Weights of a small GPT-style language model, trained from scratch on English Wikipedia: tied embeddings.
Each number is 128 + 32 x the weight over its row's rms, rounded and kept within 0 to 255. Layers, rows and columns count from 0. The size above them is the row's rms in percent of the matrix's.

# layer 5 MLP up, 768x128, rms 0.193, rows 109-162, columns 0-127
size [ 98 100 103  91  99  92 100  85 104  93 101 102 102  95 102  97  95  96  98  98 102 111  93 103 107  98  95 112  87 108 106 103 109  98 106 107 105  94 100  99 102  97 101  95 101  97 115  96 100  92 100  93  87  94]
[[164 122 149 100 147  76 118 179 152 118 168 156 111 156 108 185 152 162  46  73 134 164 149 128  89  87 114 160 134 158 129 120  98 175 153 166 190 109 103  63 138  83 121  83 174 111 129  94 119 105 125 178 162  92 109 156 114 148 170 153  64 128  49 180 138 187 123 137 127 142 160  53 148 123 126 110 142 144  82 176 167 143 134 147 116  99 135 161  98 102 130 152  80  62 188 135  79 133 115 112 150 138 180 120 121 125 117 108  86  84 128 157 135 156 110 136 153  86 116 143 112 128 134 111  95 101 162 137]
 [144 138 117  68  97 130 163 129 182 127 134 120 102 120 150 176 108 126 176 167 118 147 137 106 111 134  98 134  72 180  85 139 131 104 152 127  79 156  78 130 122 202 125 153 115 153 124 162 151 122 114  92 144 176 108 138 131 169 133  53 138 141 105 118 169 114 134  85 116 164 146 135 147 140  76 142 172 101  94 160 146 104 161 126 123 108 148 138 149 174 109 115 144  86 120  84 146 130 118 160 145 128  56 104  69 154 161  25  47  83 129 144 155  91 135 151  91 199  94  87 157 166 134 109 118 193 120 155]
 [ 82 132  94 169 176 136 167 105 142 101 127  99 120 111 159 143  92 133 149 111 202 115 118  86 169 145 114 127 110 113 114 169 150 142 167 124 174  78 180 144 161  90 160 110  61  55 126  86 149 126 133 160 124 135 110 192  84 130 189 167 107  97 121 119 125 131 122  96 109  80 129 158 108 126 111 127 158 109 144 202 153 117 130 111 163 125 123  84 151  82 163 144 148 133 111 184 101 143 139 108 130 102 154 106 127 178 108 142  81 135 213 125 165 126 142  42 120 106 106  70  63 185 161 156 101 118 117 110]
 [110 122 108 187  95 174 126 138 134 170 107 123  92 177 102 126 155 211 129  93 113 162 114 111 159 119 137  73 177 118 122  82 150 120 160  61 150 159 185  88 105  92 133 100 119 137 106 118 105 133  98 173 148  57  72 159 165 137 106  66 122 156 151 152 122 200 117 132 136 158  85  80 165 127 128 140  95  81 167 147 167 131 124 134 123 124 109 107 178 125 169 131 136 178 122 152 199 101 127 111 166 139 115  84 107 124 134 136 139 142 147 110 139 111 134 113 168 165 130 185  98  59 112  69  66 121 115  82]
 [ 91 162 151 161 133 163 172 108 146  83 151 195 139 134 132 138 184  79 138  93 133 136  78 105  88 124 163 139 141 152 139 122 116  99 159 122 138  59 127 103 132 147 140  47 103 116 172 144 130 105 123  98 135 139 116 154 119  78 170 113 118  80 126 129 106 141 104  79 108  85  79 141 208 116  71  90 140 158  93 110 139 103 165 187  57 136 130 135 174 132 126 112 119 103 116 191  85 180 172  93 166 159  99 147  93 151 167 136 126 121 117 149 105 142  99 153 165 172 190  66 147 166 100 125 108 152  95  89]
 [158  73 134 136  87  69 129 114 127 108 162 116 165 118  99 118 143  99 163 124 155 132  90 121 125 141 139  91 198 124  45 120 119 101 172 149 139 112 157 107 102  84 112 159 124 164  93 172 180 125  77 145 141 205 167 151 154 130 119 152  72 133 181  67 169 115 136 103 138  95 106 129 132 211 128 143 130 170 162  79 128 138 107 139 174 157 180 147 150 135 100 167 120  97 170 105 101  97  97 126 172 119 119 166 119 192 144 122  77 150 126 134 118 123 148 110  89  84 143 157 175 117 137  71  67  92  85 104]
 [112 105 154  88 153 143 138 178 123 142 146  91 127 166 155 212 130 181 103 143  99 136 152  77  94 137 124 122  67 123 142  74 118 128 143 132 161  72 174 150 108 143 175  80 106 142  90 118 141 152 145 123 117 124  99 136  84 145 140  92  70 106 180  72  96  92 136 156 139 221 114 125 113 142 127 140 196 122  76 171 147 150 156 141 127 104 122  80 107 115  55 103 104 180 162 137 218 165 137  94  95 131 112 143 107 136 106 126 121 133 175 169  94 113 134  61 146 118 107 154  90 109 117 155 176 131 123 129]
 [161  82 156 178 170 144 126 130 126 102 109 141 131 165  34 130 122 201 153 100 126 149  48 123 138 114 187 115  95 137 168 148 133  76 132 150  79 141 175 106 137 104 170  77 106 166 146 127  92  72 126 153 132 141 110  92 113 186  94 138 105 154 122 132 149 101 130 138  93 158 168 211 173  79 139 124 129 179 120  72 141  89  84 150 150 138 163 123 176 128  75 180 149  98 155 120 142 107 143 107 164 112 142 119 137  96  94 142 109 100 106 112 126  74 126  95 155 130  81 104 161 120 123  81 182 145 105 163]
 [ 98  99 161 125 108 155 132 149 101 214 148 146 130  75 137 101  95 107 123 112  92 106 130 107  76 123 151 166 132 171 143 162 106 169 108 227 111  88 132 116 176 137 130 149  73 118 116 138  36 186 113 111 117 162 150 130 118 129 123  99 128  77 152 120 115 171 133 139 122 157 158  73 174 167 120 160 155 148 122 181 116  86  94 120 123 155  86  95 108 115 114 142 126 150 141 122  94  76  84  77 171  70 122 144  63  96 100 115 173 140 109  93 145 126 147 163 124 121 146 194 125 151 187  93 174 141 157 142]
 [106  77 130 158 128 107 156 149  75 116  93 123 160  82  92 148  55 147 148 133 109 127 130 140 157 126 147 137 110 126 125  83 164 110  86 207 109  61 179 119 132 136 157 111 164 112 178 237 117  26  74 166 147 109 155 109 142 143 126 133  89 145 117 163 177 135 121  85 126 126 125 146 148  87 112 119 113 169 148  96 166 139 141 179 132  91 176 166 152 131 128 152 100 130 136 129  88 109 131 211 103 145 108 157 100 150 114 111  78  91  95 150 160 132 170  96  93 110 135  89 105 151 127 109  83 140 155 134]
 [120 118  84 127 108 128 168 152 141 189 129  79  73 133 145 145 108 102 169 142 119 195 135 157 106 146 151  95 157 110 125 119 128 108 146 113 125 126 145 125 127 129 128 156  85 125 140  72 144 123  88  89 116 134 100 143  56 131 174  95 152 160 167 116 190 222  75  45 121 154 154 118 148 151  92 179 176  94 163 213 124 136 173  72 144 141  79 164 101 121 102 113 146  85 113 151  90 166 126 116 148  86 130 127 133 136 147  95 179 143 150  73 179 116 104 149 117 137  65 108  81 122 139 142 133 133 132 173]
 [118 103 123 101  88 135 135 148 169 195 101 151 121 110 189 148 106  88 124 168 116 137  54 138 139 152 118 123 139 167 140 152 169 146 155 120 142 154 103 133 185 131  80 109 115 133 125 194 153 176 103 107 148  56 126 172 123  58  72 107 142  96 119 100 115 131 138  94 134 102 148 132 142 157  98 104 139 108 114 162 202 155 124 126 117 146 180 147 179 102 136 156 154 106 159 147 112  83 106  58 136 152  93 116 158 186 134  88  84 134 124  90  56 117 165  60 135 165  64 142 128 157 155 170 102 172 138 105]
 [142 139 102 147 177  96 107  96 151 131 167 175 166 148 115 131  95 106 141 128 112 117 145 118 121 111 154 131 117 162 132 154 117  77 121  97 154 127 202 103 138 162 134 132  82 130 116 211 133 116 118  92 151 139 184  93  88 163 162 153  95  39  83 147 183 187 111 142  76 177  65 152 114 114 126  85 121  90  78  97 155 151 103  92 117 125 133 103 135 151 137 146 125 130 123  96 137 147  61 152  83 171 173 168 144 115 111 139 145  71  93 125 148  75 153 138 143  99 114 161 150 156 104 194 102  52 163 160]
 [154  80 128 116 127  44 180 112 132 156 141  89 107 157 105 146  74 121 132 157 179 115  83 159 144 118 169  96  98 129  69 135 162  51 155 135 171  94 122 151 181  97 123 145 142 124 109 150 100 165 160 117 146 100 156 129 119 140 127 168 154  66 117 113 129 139 109 166  58 169 144  93 151  91 144 183 149 123 117 164 128 131  74  85  90  97 185 152  93 116  87 108 136 144 164 122 102 131 116  98 126 150  86 175 177 114 133 121 187 120 110 140 115 144 155 119 156 225  92 164  73  88 162 121 165 136 147 113]
 [111 159 165 115 103 140 167 135 134 146 117 152 101 129 151  77  78  73 154 160 140 137 138  88 119 165 125 155 137 137 113 124 110 129 196 127  91  86 129 133 156 179  87 102 114 142 119 124  86 144 136 142 160  94  54  97 111  78 125  94 128  31 129 136  85 167 140  99 157 135  92  75  99 152 103  89 193 160 128 136 170 205 149 111 110  97 160 150 184 143  99 139 137  63 159 108 113 102  95  89 117 147 131 108 149  96 113 204 159 150 178 111 118 118 123 135 149 106 126  93 109 165 117 179 169 195 153  90]
 [138 166  83 148  68 113 122 143 155 128 127 137 202 144 149 178 131  88 103 111  79  75 107  94  99 131  82 186 109 101 121  82 143 123 121  81 166 147  86 167  95 193 104 172 110 114 136 127  96  61  66 109 149 130 138 124 156 156 174  77 100 143 132 126 223 118 154 130 123 158 159 172  78 114 102 146  93  73 109 180 157  71 132 156 116 119 132 133 157  83 133 178 132 100 140  85 147 120 133 188 163 107 133 126 126 167 151  90 128 120 181  95 119 149 109 157 179 151 149 114 149 111 100 104 141 150 139  87]
 [141 135 193 171 117 142  98 139  20 157 145 187 123 109  70 126 117  73 107 108  69 156 123  82 133  68 122 167 147 164 106 170 124  76 136 105  85 126 118 186 128  74 158 140 103 152 201 144 125 164 173 132 136 111 109 126 144 118 124 130 192 162  95 100 136 116 137 125  94 111  74 124 124 135 126 104  79 150 129 160 114 127 120 153 128 114  97  95 119 110 122 153 147 113 209 138 117  98 146 113 123  89 163 118 155  88 103  56 184 113 140 110 192 105 133 107 130 125 172 152 168 146  77 155  94 133 171 130]
 [ 72 124 112 157 136 191 148 136 182 147 155 146  97 182  99 136 155  80 147 123 131  92 125 137 130  64  81 149  94 108 108  41 119 171 153 113 139 136  85 137  81 101  80 126 111 106  84 174 160 124  98 137  88  92 166 163  95  94  97  66 112 105 134 127 142 132 156 107  57 134 138 184 170 131 171 136 133 156 150 143 149 107 152 110  77 194 175 121 150 140 113 168 133  96 131  81 120 121 177 168 119 158 137 116 130 153 166  78 173 132 175  88 107 133 149 134 161 156  99 151 105 101 121 136 213 140  99 100]
 [140  67 109  90 104  71 151 146 154 125 170  60 128 184 155 132 115  76 186 127 173 158  84 112  85 119 129  81  83 134  88 148 101 141  95 133 170 100 178 130  98 125 132 158  81 161 156 117  67 123  84 164 144 200 177 141 139 181 129 127 160 129 100 118 164 122 151  75 121 183 110 132 104 129 166 145  86  99 122  94 109 135 110 120  50  98 128 157 114 168 111 107 192 150 119 182 161 172 104  61 129 115 124 143 142 129 102 129 142 167 120 132 134 116 138 162 168 164 164 139  80 148 157 105 134 106 156  84]
 [117 139 116  93 109 143 147 105  84  82 111 151 118 120 146 150  37 108 204 144 140 160  96 116 111 120 122 177 184 129 108 148 108 169 157 121 107 147 119 125  66 167 105 129 107 124 121 179 117 141  70 115 115 133 173 128 162 119 140 199 141 100 158 121 111 161  82  80 122 141 127 128 132 197  93  96 116 109 163 161 139 134 106 122 154 140 149 172 147 194 188 117  73 177  84  77 129 157 123 138 137 158 154 150 104  69 136 118  95  97 155 138 114  84 119  70 149 196 120 110 171  88 100 157  92  61 166 139]
 [ 91  91  93 109 123 138 171 105 171  98 164 122 155 178 152  92  53 108 196 103 122 168  97 101 136  48 114 185 117 104 117 109 205 145 107 135  97 144 160 120 129 138 167 160 108  82 130  93 110 186 131 126 151  54 125 165 152 155 163 150 165 141 133  74  85 102 137 186 143 181 165  80 152 144 135 113  98  90 156  86  93 121 155  73 141  83 132 112  81 146 188 140 130 157 142 110 139  95  87 100 103  94 135  91 148 151 147 100 112 149 180 181 140 176 113 127 118 126 120 131  93 109 134 117  97 145 107 115]
 [161 102  95 163 126 119 143 187 176 108 169 125 113 152 156 128 139 159 178 105  95 122  80 164 117  93  91 119 115 186 133 124 166 166 137 140 152 152 120 143  97 169 141 146  73 147  85 100 133 161 113 115 178 103 137 183  56  96 131 129 125 143 101 104 107 112 119  95 110 155 152 144 156 111 138 156 103 105 146 194 116  71 145 165 122 150  82 178 134 120  98  84 136 117  98 173 134 173 128  37  64 114 128  95 153 106 188 115 141  98 114 157  74  90 154 119 138  63  69 127  83 113  73 106 137 189 125 133]
 [102  81 145 175 159 104 135  83 136 111 159 104 174 123 129 139 123 177 129 178 141  41 119  81 146 117 126 104 116  95 156  99 116 103 103 142 136 113 157 112 211  75 139 143  78 126 179 180  96 153 146 116  94 165 172 107  99 189  98 157 104 131 116 176 133 154 134 136 117 134 173  99 109 140 139 166 128 127 111  95  84 123 142 114 108 101 147 149 129  95 153 155 124 153  82 103 109 116 147 193  90 143 183  95 139 231  79 145 171 104  70 116 110 155 137 137 146  88  88 177 135 163 135 138  72 124  77 133]
 [123 119 132 174 108 169 195 138  82 101  96 170  97 113 144 110 105 106 175 110 131 122 116 112 123 130 126 154 152 108 122  97 150 119 188 129 135 152  62  99 116  99 117 128 160 108 134 126 174 112 182 179  79  76 112 127  86 187 141 129 117  94 157 116 150 101 155 147 147  78 118 134 100 133 106 199 172 155 107  86 174  83 194  92 190 147 108  87 170 157 158 105 168 156  97 118 112 105 154 146  69 191 132 103 163 120 162  80  73 100 176 134 102  94 131 165  98 158  61  87  95 106 150 120 139 129 113 138]
 [130 148 162  85 114 187  88 151  61 102  88 115 187 124 131 143 102 113 121 110 118 107 112  67 118 116 124 109 135 110 103 113 170 148 178  75  32 133 187 138 189 129 159  95 121 120 132 143 155 136 102  95 154 147 144 139 136 164 117  94 114 148  93 167 166 113 166 146 118 187  94  90 117 177  57 140 145  80 108 158 151 103 165  71 134 132 172 105 117 170  96 123 163 113 163 111 192 120  88 147 155 152 149  91 123 125  57 172 123  99 166 133  96  62 123 116 138  93 125 145 187 145 159 112 138 125 156 107]
 [128 150 138 100  79 123 101 128 154 134 126 151  84 137 131 186 117  96  87 109  80  61 103 152 145 105 157 155 151 118 181 111 179 120 156 126 132  94 111 198  43 125 131 110 115 112 117 177 132  96 123 145 160 135 137 150 128 151 114 170 132 153 149  72 119 101 124 165 198 206 128  71 128 149  99 138 120 114 122 138 119 103  95  75  85 133 145  97 167 106 177 162 114 141 135 134  94 120 102 173 164 199 119  86 141  83 138 142 121 104 181 125 132 100  91 111 117 118 172 114 111  91 190 121  55 117 155 206]
 [ 89 128 123 158 153 135 130  49  85 115 166 156  98 161 134 143 143 144 136 165 140  76 171 105 118 198 110 107 134 116 148 125 171 137 154 106 103  91 114 180  98 110 153 126  73 135 111 138 111 100 211 151 128  90 128 195  97 144 118  92 100 159 155 130  63 155  98 137  86 143 218 143 159 137  98 165 124 112 126  96 125 144  58 140 122  75  97 141 166 128  95 135 127 133 167 111 140 111 109  80 108 183 119 130 128 119  99 112 162 122 116 169 121 153 122 165 153 137  45 173  92 130 141  55 181 137  89 152]
 [172 125 125 161 138  76 134 153 189 146 213 170 117  92 122 140 132 121 150 192 139 124 125 133 124  67 126 175  44 127 129  88 144 157  91 143 135 158 113 146  70 137 137 122 158 124 128  83  88 175 156 145 156 121  78 122  65  74  87 180  84 169 136 112 104 108 144 136 119 169 184  97 150 172 126  98 139 102 128 125  66 136 111 126 141 160 111  90 117  95  63 167 129 146 157 130 115 144 121 155 128  98 119 160  91 100 131 126 144 130 102 135 150 125 105 186 101 102 146 122  96 117  95  69 209 106 158 187]
 [154 153  77 101 193 169 123  82  71 142 153 135 117 121 130 113 109  89 148 140 135 136  84 160 127 122 143 112  97 152 116 114 128 106 141 133 129 178 141 127 125 161  95 146 115 126 103 180 114 128  91 145 151 150 142 138  92 117 155 171 130 140 105 121 151  81 146  82 124 194 126  75  85  77  87 131 180 197 191 143 156 159 151 149 125 187 133 107 153 123 128 145 127 118 164 140 190 127 141 108 107  97 172  85 167  95 195 117 126 142 101 162  56 109 110 123 150 103 132 145 166  62 128  85 120  20  67 119]
 [ 74 119 143  92 145 120 128 113  62 114 194 109 127 109 112 120 146  92 120 157 194 132 110 108 134 153 121 128 161 108  99 128 116 108 121 103 109  92 117  69  96 180 212 144 215 119 139 138 135 106 109 140 154 137 166 132  66  89 155  95 135 116  90 183 177  87 164 136 151 159 182 150 120 111 115  72 121 148 172 174 166 142 125  91 110 185 140  81 120  93 128 190 105 164 120 172 127 169 124 123 115 123 123 111 142 147 148 144 123 131 146 118  35 134 101 141 177 127  43  83 133 114 142 108  86 149 135 132]
 [122 105 137 135 145 120 157 128 149 136 183  94 227 147  90 151 161 128 191 119 178  90 131 145 136 159 139  81 164 150  66 114 158 173 162 129 131 106 134  99 178 109  57 159 105 125 179 135  71 145 108 143 152 174 113 119  88 130 124 159  77 111 127 199 155 114 162 101  93 152 130 134 140 109 154 143 150 152  79 133 150  85 124 152 134  87 133 127 164 172 170 135 102  78 125  74 150 101  83 130 135 149 140 139 133 110 130 123  66  75 122  83 105 123  53 106 185  77 133 127 147 181 147 105  88  87 137 146]
 [123 132 120 138 151 140 151 138 150 140 135 151 110 160 126 111 150 118 139  91 124 199  64 150  99 164 151 128 110 119 103  65 178 170 120 147 184 106  98 179 107 139  98 123  79 151 112  97 177 103 111 104 128 120  99  93 102 105  99 106 149 139 131 143  96 106 121 126  99  94  58 142 108  88  83 133 106 170  76  96 135  95 107 135 144 139  99  95 197 122  92 132  72 169  81 110 142 156 125  99 179 139 140 113 125 138 160 163  85 176 184 121 160 113 234 163 141  88 170 198 154 125 126 125 109 151  60 164]
 [137 158 118 165 138 109 176 107 132 160 103 145 183 100 163 149  97  82 127 130 150 152 115 175 144 127 105 143  83 148 131  88 124 121 150  57 134  71 181 111 142 147 146 122 151 191 121 120 100 117 105 155 159 126  83 144  74 137 212 232 113 150 154  96 177  99 169 103 113 145 151  82 143 190 124 136 112 107  54 153 166 137 188 107 104  89 119 128  96 125 133 139 116  75 115  86 146 139  55 106 130 140 111 164 117 142 149 153 163 168  95 101 127  92 158 112  94 156 112 191 127  78 127 113 113 129 101 114]
 [149 122 125 113 100 153 101 171  69 180  98 140 174 108  62  97 107 125 138  99  68 184 147 109 113 124 162 187 157 148  80  85 115 137 118  90 145 158 167 134 104  89 118 146 179  91 134 169 165  66 151 116 110 124 199 137 108 162 161 139  84 137 112 108 113 140  83 157 104  79 124 121 182  90 123 111 116 113 128 116 112 200 169 121 153 108 180  90 117 129 138 147 141  70 163 135 129 124 142 120 156 119 145 143 167 209 120  97 152 100  99 143 124  42 150  91 108  84 107 122 151 142 141 136 123 164 193 170]
 [135  84 179 184 167 187 132 109 154 135 132 151  86  80 118 159 129 112 149 125 144  81  92 101 112 143 106 163 105  65 131 180  89  91 134 141 106 110 133 100  79 125 101 117 111 160 182 169  72  93 145 126 132 152 178 103 109 173 144  79 147  89 109 154 105 160 165 142  87 122 133 118 139 132 144 188 158 125 146 184  96 148 145  71 161 112 161 124 103  72 111 142 113 173  64 157 122 155 194 140 210 162 142  77 115 173 120 158 147 149 122 140 129  89 124  82 160  70 103 144  78 113 114 159 125 113  92 121]
 [ 76 118 128 131 131 169 151 161 125 116 111  92 113 116 109 126 150 107  77 111 165 110 110 165 126 116 109 121 134 140 111 156 164 143 131 148 102 135 186 150  75  82  52  95  84 123  86 115 134 175 106 115 174 113 132 122 126 124 100 139  86 140 138 174 169  96 144 171  81 160 151 119 195 136  83  97 203 147  86 173  72 142 122 127 159  83 113  85 122 161 155 144 181 138 169 122 103  74  92 122 123 100 137 121  86 113 134  84 203 152 103 222 109  94 140 135 125 176 184 125 156 157  88 160 137 142 148 177]
 [121 214 132 144 117 161 179 130 126 159 116  87  87 155 107 119 117 119 106 134 162 166 166 110 170 169 159 141 151 209 151 102  81 150 124 174  85  59 155 125 134 133 135  76  90 149 131 111  62 108  97 130 146 122 170 160  95 127 124 118  70 167  90 132 191 148 106 143  96 138 176  93 140 144 140 133 152  77  84 111 130 141 113 108  76 133 136 112 109 169 151 122 125  94  85 105  80  64 123 198 100 108 120  91 117 109 155  83 169 177  99 122 176  97 168 190 144  97 107 111 135 170 116  98 122 155 134 138]
 [145 120 104 168 153 129 123 112  85 172 136 151 136 186 116 145 139 117 158 162 162 145 177 171 105 112 127  90  70 208 121 173 158  84 117  80 105 139 177 111 124 124 160 103 109 124  98 115 147 154 112 112  84 154  76 137 162 137  66 161 129 123 108 109 109 146 196  93 104 156 123  86 140 166 111 133 104 116  65 144  83 118 179 139 101 184 193  97 119  52 123 126 135  62 147  65 158  78 116 179 114 105 176 101  71 119  80 153 156 146 129 138 149 169 110  95 123 160 124 153 163 131 108 126 148 116 146 165]
 [ 93 117 142 110 123  86 146 139 113 140 150 110 172 164 128 106 136 157 143 194 171 165  92 108  97  74  88 147 101 179 106 137 146 157 176 131 159 115 138 124  84  85 110  94 179 196 128 180  84  81 100 103 160 117 139 120  81 101 147 167 117  69 104 109 175 120 182  87 141 112  97  84  50 170 161 121 113 173 119 130 105 143 128 150 100 139 122  90 137 142  44 164  98 108 173 131  97 148 162 100 101 104 170  75 161 142 159 128 132 178 142 126 131 139 112 127  68 126 138 116 169 111  54 163 167 136 120 124]
 [103 143  87 135 150 108 162 104 135 143 107 120 106 176 137 133 138 100 154 176 130  91 152 145  97  81 165  75 128 203 110 146 113 119 133 110 123  92 218 136 111 112 117 153 106 119  94 100 109  84 131 105 160 138 142 101 118  80 117 166  94 142 147  96  85 142 137 137  53 174 181 154 161 144 110 124 162  86  65  55 106 122 204  93 156 133 118  93 175 114 131  95 155 188 104 107 165 106 139 133  74 109 101 146 191 157 130 155 151 114 167 171 177 131 117 122 130  96 109 155 145 152  83 143 175 183 104  91]
 [ 67 125 158  88 160 169 186 201 148 115 119  97 106 120  78 137 100 115 172 107 147 109 147 108  61 147 168 115 163 128 181 145 104 126 105 100 171 126 103 137 123 142 132 102  77 178 176 165 134 103 183 120  91 181 131 101 141 178 150 154 107 156 154 131 138  97 147  73 120  72 129  91 131 129 102 205 148 142  83 104 107 117 100 104 126 132 143  71 182 155 125 122 115 189 108 143 202 112 155 116  89 157  89  93  96 146  73 107 131 114 166  78 173 122 129 153 130 140 154  83  96 108 160 165 120 102 133 104]
 [145 131 104 122 136 110 101 139  92 129 158 127 119  82 133 103 159  92 125  97  99 170  82  93 134 153 194 178 149 107 115 132  88  79 126 185 145 134 167  77 179  99 175 165 105 124  98 174 162  85 107 151  92  90 168 112 118 125 118 170  91 123  88 159 124 160 201 150  78  46 110  67 101 119 104 104  98 139  92 112  96 183 132 118 152 111 147 167 114 118 127 144 175 120 162 108 168 146 120 174 116 174  78 145 139 153 109 194 139 130 193 144 113 103 132 176 102 137  86 182 106 146 162  77 102 124 141 140]
 [145 111 192 161 110 192 179 105 125  92 145 180  54 132 127 117 107 120  47 128 158 172 106  84 103 130 115 142 143 154  91 163  94 121 185 151 179 143  82 102 101 148 155  85 169  60 103 107  93 121 106 137 181 119 148 144 149 118  84 117 100  80 132 159  80 112 143 121 165 149 155 155 117 124 135 142  75 147  79 165 156 183  76  52 124 136 144 161  97  82  97 163 142 109 108 105 123 137  94 139 106 151 118  94 134 136 175  86 128 141 160 151 115 107 116 156 173 153 156  96 182  95 116 117 111 179 107 108]
 [ 59 142 116 154 119 123 199 158 159 153 174 135 166 101 131  33 107 142 161 208 147 125 146 128  91  55  74 172 159 191  75 167 139 123 113 141 124 127 163 147 115 155 105 143 140 137 142 125  94 131 145 105 118 100 162 124 148 116 116 135 152  99 120  82 109 129 139 124  70 121 171 148  83 137 146 133 156 159 175  69 113 119 128 152 132 163 122 113 183 140 140 149  90 112  84 151 180  88 224 113 135  57 126 118 116 141 138 158 100 142 113 129  93 122 138 135 116  69 137  74  83 115 164  79 111 140 130 139]
 [121  78 149 135  51 135  93 147 127 164 192 136 113 140 115 158 113 142 108 148 166 204 120 142 116 177 145 125  88 136 149  95 135 113 138 117  98 175 160 141 107 133 132  99 102 135 161 115 138 132 127  97 150  67 143 110 121 169  91 146 149 166 114  96 118 119 131 160 129 137 109  84 202 127 117 151 200 125 194 104 148 143  99 119 122 110 147 120 132 138 134 154 104  96 140  44  96  52 103 110  75 168 196  60 134 103 116 130 168 159 130 152  87 141 176 142 104 151 136 110 114  61  77 134  52 160 148 159]
 [116  68 130 131  63 139 119 132 134 140 169 159 170 134 133 170 115  70 132 124 114 130 128 155 155  93 109 105 171 131 100 182 133  78 131 152 117  61 137 158 145 158 118 166  75  79 184  97 124 166  88  76 148 115 161 138 160 153 148  92 145 161 110  93 111 172 114 161  77 114 129 147 165 122 170 233 149 139 136 147 121 151 133  68 134 118  47  78  95 143 137 147 207 117 152 126  50 131 130 113 176  97  86  93 107 137 123 156 133 139 124 126 145 126 185 134  78 119  98 123  79 124 143 149 132 148 142 128]
 [107  79 150 128  93  72 103 117 143 139 113 100 169 122 137 203 157  89 141 145  96 183 118 146 157 112 133 153 142 147 112 198 101 110 126  98  92 115 165 191 114  98 141 101 116 108  95  84 118 124  94 101 142 139 118 131  64 129  87 107 118  98  70  72 129 124 103 139 101 148 170 142 162 175 134 114 166 112  60 131 156 139  80  65 147 126 135 152 125 194 152 119 140 116 171 115 148 133  92 112 132  56 156 150 129 151 126 192 168 124 108 154 212  80 117  92 148 219 144 153 138 101 105 147 143 154 109 130]
 [111  87 187 124 129 167 159 152 133  92  70 120  91 168 142 101  82 109 144 125  71 105  98 110 148 141  91 151 121 107 122 173 167 123 122 135 139  73  71 181 106 156 186 145 157  77  77 144 106 169 157 115 200 101 117 117 165  99 137 104 105 127 123  70 138 115 111  73 134 104 127  84 187 116 129 160 122  97 171 120 124 129 101 162 114 158 157 141  89 139 107 117 136  96 166  89 176 100 113 113 121 131 172 158 132 164 204 123 110 117  72 170  71 101 157 106 191  81  79 162 160 157 111 121 150 135 179 134]
 [121  99 115 132  76 151  82 105 123 118 132 177 109 135  78 135 104 169 125 111 171 143 127  96 145  84 122 143 117 142  67 156 205 139 155 109 130 141  44 126  97  95  94 101 115  61  67  99 137 137 131 173 146 168 175 152 158 136  77 144  83 134 152 163 221 168 109  94 105  81 188  91 204 168 120 143 140 120 101  93 130 112 152 180 164 127 155 140 108 126 105 116 137  95 168 128 121 154 131 139 148 194 121 102 131 121 137 107 109  90 143 148 123  83  99 132 158 146 208 149 130 108 172 141 109 108 126 100]
 [123  81 110 120 134  98  86 137  70 139 143  82 131 142  52 129 134 138 172 136 166  89  95 152 131 101  84 136 155 143  95 164 117  87 146 144 147  96 119 117 153 175 122 194 124 140 131 130  92 152 115  87 160 171 137 139 114 113  86  74 164 141 141 100 147 105 117  58 166 151 120 140 115 169 141 131  95  81 124 137 116 166 127 134 151 124 116 164 108 101 168 146 197  55 175 120  66 173 117 178 142 158 150  55 143 183 174 158 155 159 166 110 120 102 148 129 147 118 215  60 133 145 167 100 140 140 132  97]
 [ 80 102 144 114 110 137 121 154 106  98  92 175 134 110  96 111 104 147 108 135 192 119 134  92 146 183 157  89  90 135 120 134 137 121 159 106 168  83 118 212 162 194 185  46 126 112 186  94 112 130 118 120 141 132 134 168 106 103  80 133 113 111  91  92  74 157 110 150 184 102 111 133 168 149 126 121  87 125 137 134 153 134 155  87 159 149 164  93 199  93 163 159 128 107 164 103 167 137  61 110 124 129 116 107 166 147 141 116  90 130 153 185  64 109 107  83  87 112 116 195 186 148 139 126  92 108 138 148]
 [140 129 157 113 149 111 150  92  75 173 149 134 108 118 134 161 140 135 101  83 163 108  93  83 102  81 168 119 159 131  94 149 168 110  96 100 121  88 151  58 161 120 151  68 212  64 156 145 160 136 170  85 147 144 187 136  94 122 116 141 117 160 172 148 127 153 171 107 131 144 141 139  99 115  96 119 140 160 134  97 202  87  92 104 149 131 196 115 112 126 130 143 117 146 125 127 108  71 147 187 172 124 120  82 124 135 164 119 125 196 159 128  66  81 107  31 131 124 140 138 109  95 126  90 120  92 111 160]
 [162 144  67 155 113  68  56 141 130 203 153 131 123  89 172 114 161  98 179 106 138 116 154  92 107 135 126 138 134 109 115 118  72 204 163  86 117  88 162 138 111 112 135 130 105 133 114 141 143  89 114 177 120 129 156 119 188 109 161 167  83 166 116 146 193 137 135  99  99 102  47 142 138 106 115 168 109 142 129 120 185 132 105  61 168 138 179  77 186 130  93 149  95 129 116 142 168 144 121 119  70 150 162 127 125  73 115 114 187 162 103 135 129 112 152 123 129  93 181 118 128 157 152  79 145  94 108  97]
 [111 175 162 119 180  92 171 102 158 134 151 123 147 203 136 138 152  31 123 120 144 168 118  47 155 137 152 180  73 144 154 133 146 104 139 156  97 102  91 127 117 149 121 171 140 141 122 151 132  92 106  89  97 110  99 120 141 110 101 149 177 124  75  92 158 154 155 115 144 166 158 112 113 103  85 125  95 124 123 165 136 154 110 102  58  46 157 109 119 182 131 142 143  68 104 120  62 159 110 119 121 164 131 132 113 153 177  82  95 135  90  87 193 130 166 161 155 100 139 121  85 114 142 125 101 118 185 142]]